Weights of a small GPT-style language model, trained from scratch on English Wikipedia: 6.1M parameters, LayerNorm before each block.
Each number is 200 + 20 x the weight over its row's rms, rounded and kept within 0 to 999. Layers, rows and columns count from 0. The size before them is the row's rms in percent of the matrix's.

# layer 3 MLP down (transposed), 768x192, rms 0.0441, rows 625-641, columns 96-191
110,202,244,185,200,188,192,201,204,164,182,177,203,182,197,203,166,223,212,205,193,176,202,197,214,234,208,210,192,192,167,224,218,171,195,181,192,218,209,202,146,225,208,168,213,210,203,186,203,211,175,201,194,219,242,192,191,210,238,207,231,238,211,226,166,158,223,186,198,205,190,194,183,173,206,218,200,186,168,203,203,231,201,241,182,217,244,175,233,199,185,227,222,207,201,183,200
073,198,208,171,205,199,202,204,195,207,184,188,207,214,246,134,203,212,222,208,234,201,211,194,182,190,259,183,177,176,227,227,206,180,236,196,198,197,233,202,223,213,211,180,217,169,191,179,191,214,204,235,227,176,210,233,209,184,203,168,170,196,206,219,177,241,230,218,178,158,206,178,203,194,229,199,180,220,191,185,213,193,226,225,189,200,204,198,203,148,217,227,226,216,178,223,212
108,206,195,197,172,227,183,201,205,201,174,209,187,168,198,187,212,166,168,218,180,183,206,171,179,222,188,220,212,214,220,222,224,175,181,209,202,212,231,199,194,212,171,174,206,211,239,171,166,240,215,188,154,185,232,216,248,205,190,190,210,194,208,231,219,200,193,197,198,213,192,197,213,209,230,226,215,205,191,184,198,214,173,195,222,198,251,223,183,172,187,170,187,215,211,229,217
113,192,180,225,225,214,190,185,194,203,217,169,192,213,202,197,211,196,207,204,215,164,191,217,216,205,206,189,227,185,239,201,168,171,211,195,152,228,187,203,182,221,222,226,215,217,191,213,252,206,229,181,176,181,212,216,220,210,239,179,218,193,192,203,193,185,153,199,204,169,182,210,202,178,182,199,230,247,192,195,180,246,201,179,174,189,170,192,225,207,184,203,200,220,221,183,200
090,188,190,207,171,209,203,207,183,191,200,191,182,174,194,141,198,188,225,209,187,193,193,224,178,216,178,208,184,190,187,185,183,246,182,189,191,229,202,184,203,202,171,188,219,217,189,226,206,179,222,208,200,210,178,185,215,191,224,203,196,216,189,186,199,226,178,162,240,184,163,216,218,185,219,210,202,197,204,216,197,222,197,218,187,218,153,211,223,196,191,204,212,205,227,165,191
079,214,187,200,183,180,168,237,185,210,183,221,125,144,218,211,195,183,168,241,180,194,243,159,194,206,152,230,212,205,199,217,184,204,189,215,217,212,207,230,214,192,223,190,172,191,169,207,208,221,206,198,196,183,196,223,185,222,199,190,201,192,203,183,232,182,209,239,216,222,190,229,185,178,197,185,232,183,198,192,168,224,201,199,183,235,217,218,207,184,208,196,201,218,202,211,229
117,206,202,153,220,206,214,181,198,162,187,182,189,195,218,189,216,189,202,174,190,170,199,218,140,227,236,212,186,189,224,182,195,193,203,209,183,210,188,241,216,211,174,169,205,207,215,211,217,189,211,210,199,164,168,207,213,201,183,209,202,218,223,217,217,191,191,204,211,219,180,192,221,169,212,141,200,217,198,185,157,218,195,214,210,180,206,188,206,197,209,231,196,207,211,195,233
086,186,211,178,184,186,170,186,202,216,226,232,200,187,203,174,233,193,225,179,201,177,213,203,162,213,155,181,200,202,234,234,220,223,200,211,186,201,243,166,187,214,221,199,164,169,181,211,202,169,214,178,210,201,202,197,217,202,187,176,167,171,204,171,189,244,218,185,217,167,182,191,217,204,188,234,176,189,184,190,177,174,213,220,214,232,192,218,205,181,209,172,149,216,190,194,219
113,205,189,212,212,200,157,187,206,203,183,239,169,214,189,211,211,177,198,203,188,247,229,182,226,170,248,194,207,198,239,201,203,183,239,186,214,190,184,193,200,226,191,215,205,212,188,205,190,188,190,199,196,169,226,207,201,205,197,231,201,220,197,185,216,172,210,194,192,172,179,224,216,195,198,228,248,250,206,183,211,219,186,202,206,209,163,225,239,191,159,207,201,196,176,195,210
074,238,179,185,216,202,222,193,195,216,245,206,194,186,226,210,177,188,176,213,182,168,207,203,189,208,189,227,208,219,283,199,190,191,268,179,170,193,207,212,215,212,198,182,176,177,163,175,214,222,216,217,200,192,221,175,199,187,179,211,165,200,192,191,186,211,168,198,197,232,188,200,239,218,165,213,223,180,192,171,182,232,196,193,196,174,175,199,193,143,194,207,184,205,209,199,216
095,188,205,213,249,185,171,226,206,206,221,204,166,182,233,182,206,186,198,194,191,188,194,204,180,173,180,168,209,214,196,209,209,206,181,199,246,247,222,224,209,183,222,168,213,177,195,225,195,175,206,205,247,214,214,190,198,194,180,210,198,150,197,191,181,219,211,183,186,198,200,167,187,207,208,193,197,205,187,193,203,207,196,230,210,180,200,211,206,161,184,198,184,209,219,185,185
084,214,178,202,185,228,213,215,172,172,178,203,168,201,227,180,218,173,183,176,221,204,171,220,195,189,230,215,202,193,208,227,217,220,200,234,183,229,195,206,203,145,217,218,208,190,213,210,197,200,199,172,196,212,221,195,204,212,217,212,199,201,174,207,182,192,192,178,220,190,187,215,219,213,235,220,211,232,223,192,172,224,210,202,237,197,193,182,221,177,211,205,202,217,209,168,197
095,196,177,184,185,184,211,185,188,224,208,210,191,173,201,176,212,199,217,173,208,219,192,195,195,164,192,189,241,202,211,185,218,204,221,200,172,178,175,189,188,195,213,202,209,155,215,197,169,177,192,202,199,189,201,219,214,176,172,263,207,232,179,189,217,226,179,175,237,153,207,194,222,223,220,197,222,208,190,222,191,201,214,220,234,213,205,195,186,174,203,228,191,222,239,233,191
098,202,207,167,194,228,193,171,220,174,246,217,163,208,208,177,166,164,208,192,218,213,209,197,185,183,164,192,205,209,210,211,196,165,218,206,229,211,225,188,189,200,222,185,169,186,165,199,187,186,182,203,196,181,234,205,196,227,202,188,206,219,183,172,214,189,206,177,198,232,190,214,180,232,237,191,190,215,183,172,187,242,214,183,231,193,245,207,174,177,234,158,201,226,201,198,211
094,186,193,218,189,201,183,234,186,183,221,218,174,225,204,220,182,233,227,249,236,203,193,202,190,195,190,219,208,220,218,177,226,230,181,216,193,212,232,221,197,201,176,189,201,177,155,208,227,175,172,194,187,185,208,216,196,220,245,215,176,234,215,205,211,207,194,190,203,184,224,221,179,183,193,171,224,200,184,206,220,196,212,182,195,219,205,208,190,173,195,236,222,220,185,180,195
094,200,205,181,194,177,236,192,170,217,186,230,202,172,182,202,207,198,179,224,221,240,206,208,168,211,241,213,224,203,204,185,155,180,215,208,198,184,211,185,159,206,192,187,213,206,228,174,232,207,213,225,221,226,210,216,200,233,230,175,197,185,212,208,214,202,156,216,198,219,183,204,171,237,234,200,181,157,202,204,182,249,190,200,192,218,206,186,204,167,203,213,221,205,215,197,187
095,199,227,170,196,200,152,177,227,198,199,226,196,179,182,186,212,194,242,186,237,177,186,212,218,200,229,215,197,218,218,223,212,192,187,168,203,184,182,192,220,167,231,214,185,166,187,219,210,190,223,184,204,196,189,192,159,242,201,223,163,208,211,197,229,187,218,240,210,228,186,195,221,212,212,207,159,200,191,183,206,181,189,171,176,220,194,205,218,173,178,218,204,197,196,204,173
# layer 3 MLP up, 768x192, rms 0.0614, rows 626-642, columns 96-191
092,194,216,188,197,214,182,210,197,206,201,204,205,168,195,255,189,201,198,213,158,197,198,201,169,229,198,193,217,228,228,200,212,223,216,175,202,220,177,190,201,193,210,210,191,215,235,186,195,187,161,200,180,219,176,151,225,180,219,199,183,195,189,211,214,187,229,200,204,222,232,201,183,204,191,193,207,180,198,232,171,208,185,196,191,159,196,177,187,197,154,217,178,188,194,210,109
111,206,195,228,187,195,199,215,229,161,207,200,223,204,164,220,201,218,217,174,189,204,208,186,208,203,248,203,180,196,207,168,225,226,221,218,204,206,212,203,182,225,166,177,226,199,188,189,192,174,186,203,190,184,177,200,199,215,193,211,219,199,213,184,205,231,158,206,210,200,158,209,204,188,190,234,218,202,217,202,196,207,206,178,203,158,161,180,196,195,173,218,171,181,197,200,196
112,197,216,190,198,222,189,187,195,230,228,170,207,238,217,216,165,222,219,197,197,181,175,187,212,218,159,206,205,185,201,188,156,165,205,213,182,195,190,245,172,214,194,209,233,220,220,208,210,218,194,200,182,167,193,162,192,207,231,225,254,214,195,221,248,182,196,191,213,207,215,221,171,225,209,184,229,220,203,204,216,204,213,195,167,198,195,194,176,176,176,202,179,213,190,221,193
093,204,200,193,169,216,213,177,204,200,219,217,224,219,202,199,208,208,216,207,220,218,194,166,203,194,201,203,177,225,224,205,230,167,194,196,197,202,168,226,183,185,221,198,184,205,168,198,201,249,228,256,236,211,180,193,210,201,195,189,234,185,190,215,199,173,221,175,182,201,232,216,161,230,189,190,172,206,192,202,200,194,241,203,213,202,191,210,202,186,208,170,147,205,201,192,214
085,191,222,211,202,209,234,212,179,169,201,199,225,211,192,199,232,225,204,162,193,186,169,224,200,214,223,206,192,188,202,197,231,183,248,187,174,173,210,181,185,232,175,215,196,208,225,187,206,168,205,212,195,224,176,216,220,198,181,215,182,210,201,191,186,223,241,186,203,190,208,199,235,196,220,212,199,184,192,206,189,160,190,211,211,186,197,167,194,201,188,206,226,195,210,206,178
112,204,216,171,186,167,227,196,196,226,213,175,186,256,226,218,183,233,201,213,203,194,189,167,204,208,197,194,199,202,245,182,187,194,215,210,221,203,191,242,206,199,205,171,173,229,202,206,159,198,201,217,169,172,209,215,197,199,198,212,238,210,155,191,226,178,209,212,217,196,224,234,232,189,201,160,217,207,231,187,199,164,242,198,186,201,226,212,184,176,199,216,198,211,201,202,228
095,207,230,204,225,196,209,192,194,186,194,194,175,217,157,225,163,211,204,218,213,200,218,198,224,223,236,180,227,180,210,201,208,188,206,182,235,202,194,213,234,220,183,216,234,240,226,207,179,206,174,195,193,182,204,182,190,164,202,201,188,220,205,192,216,154,180,240,175,241,212,214,168,221,232,195,216,210,184,231,189,210,178,221,188,170,219,171,218,188,192,225,218,181,214,202,211
101,178,224,185,173,207,232,196,184,192,214,168,235,210,194,207,195,212,212,204,193,174,212,208,180,217,156,212,202,190,189,163,204,212,195,194,185,191,218,207,190,180,197,165,222,196,206,175,185,221,217,214,183,214,180,199,197,201,205,198,228,152,171,219,195,229,192,200,220,200,213,173,173,230,176,173,171,150,224,209,178,214,214,220,192,203,235,178,174,193,220,175,212,183,216,190,202
068,150,214,205,176,191,195,230,205,195,203,178,201,226,212,213,180,215,223,183,218,224,205,168,182,200,208,202,188,235,231,181,213,200,234,201,229,213,186,185,198,202,156,181,208,212,197,201,173,166,213,195,235,206,188,185,192,205,181,207,207,212,199,168,209,210,185,210,212,201,188,222,173,219,197,187,185,210,173,209,203,224,225,195,198,195,236,201,191,207,213,206,229,225,196,198,209
097,204,223,212,216,215,161,167,210,180,230,170,202,195,187,201,155,201,191,200,166,167,202,216,217,188,190,210,211,172,209,205,187,218,249,189,189,175,190,245,220,199,206,203,242,184,230,204,188,229,243,212,199,167,206,225,203,186,187,209,242,231,183,181,202,200,228,218,169,169,206,204,180,196,207,191,177,168,201,205,170,231,242,205,156,192,204,212,186,198,164,200,171,203,204,232,139
094,191,190,244,162,198,213,191,218,193,187,193,231,187,190,208,187,208,201,165,197,194,209,225,209,209,219,208,193,195,198,202,184,175,203,190,205,248,176,211,191,181,186,185,157,189,203,239,221,224,218,265,196,195,205,171,176,170,203,190,171,214,189,159,186,216,221,208,180,186,228,215,134,184,162,206,188,216,185,196,185,235,177,205,179,198,216,193,203,180,227,209,219,221,193,204,203
101,210,190,210,206,221,194,191,220,213,222,193,212,240,206,213,215,220,210,227,163,191,188,220,231,200,183,191,232,184,205,200,184,227,212,203,200,244,213,183,181,202,147,198,158,217,206,212,203,187,245,205,201,208,183,171,167,227,178,181,224,200,159,199,206,193,244,188,197,238,185,221,150,213,162,197,201,196,212,186,167,204,221,211,206,203,215,197,184,180,168,194,238,232,191,212,215
099,194,230,218,192,188,210,210,192,189,196,180,226,162,184,200,204,217,195,209,188,189,190,197,212,212,224,185,205,199,220,179,195,173,196,152,200,234,208,212,207,248,180,196,208,225,237,200,222,188,232,222,208,222,208,193,190,189,179,222,200,173,222,209,208,203,194,242,226,203,249,193,176,185,179,205,210,178,197,195,213,182,156,228,182,197,179,208,227,192,180,219,202,189,207,207,199
099,192,212,190,169,212,170,180,191,209,212,196,209,217,199,209,152,208,215,187,232,194,194,158,239,208,193,200,168,199,222,196,211,198,217,199,203,185,185,192,225,209,220,218,238,180,222,207,211,229,206,186,167,176,160,195,231,192,241,230,219,225,203,217,207,213,201,204,185,190,195,204,173,223,199,192,179,213,219,192,205,209,207,190,198,223,200,207,198,191,217,200,174,209,212,190,193
091,196,212,242,200,216,192,213,240,184,212,192,197,202,236,207,191,198,242,174,176,179,203,194,224,183,201,225,172,195,194,188,246,213,194,197,202,190,203,243,231,206,184,230,187,169,191,195,157,199,168,172,164,159,176,188,205,196,183,237,198,204,195,194,170,215,226,168,198,233,223,215,221,174,171,211,234,221,207,186,209,178,224,174,222,193,183,198,223,184,231,176,187,193,180,195,184
090,204,211,191,166,202,204,222,235,184,196,193,187,208,249,176,201,220,157,177,204,237,198,186,166,241,197,225,193,187,180,194,201,193,201,212,187,218,202,208,194,202,190,183,219,198,217,204,167,185,219,210,219,183,164,161,207,218,226,187,225,205,219,183,165,179,201,195,223,219,196,186,199,211,183,191,208,176,245,190,193,222,209,185,227,190,195,197,195,203,228,225,154,195,215,210,210
091,198,206,224,170,187,211,223,188,167,215,187,183,191,210,207,160,229,194,198,213,214,177,194,166,215,209,226,233,191,228,209,220,184,210,177,205,194,203,175,218,182,218,195,222,206,218,192,176,202,181,160,159,182,177,176,218,181,199,206,206,224,213,213,189,214,224,188,176,227,175,201,213,196,179,185,192,194,221,187,141,219,185,184,213,157,149,200,206,191,191,206,198,228,225,194,178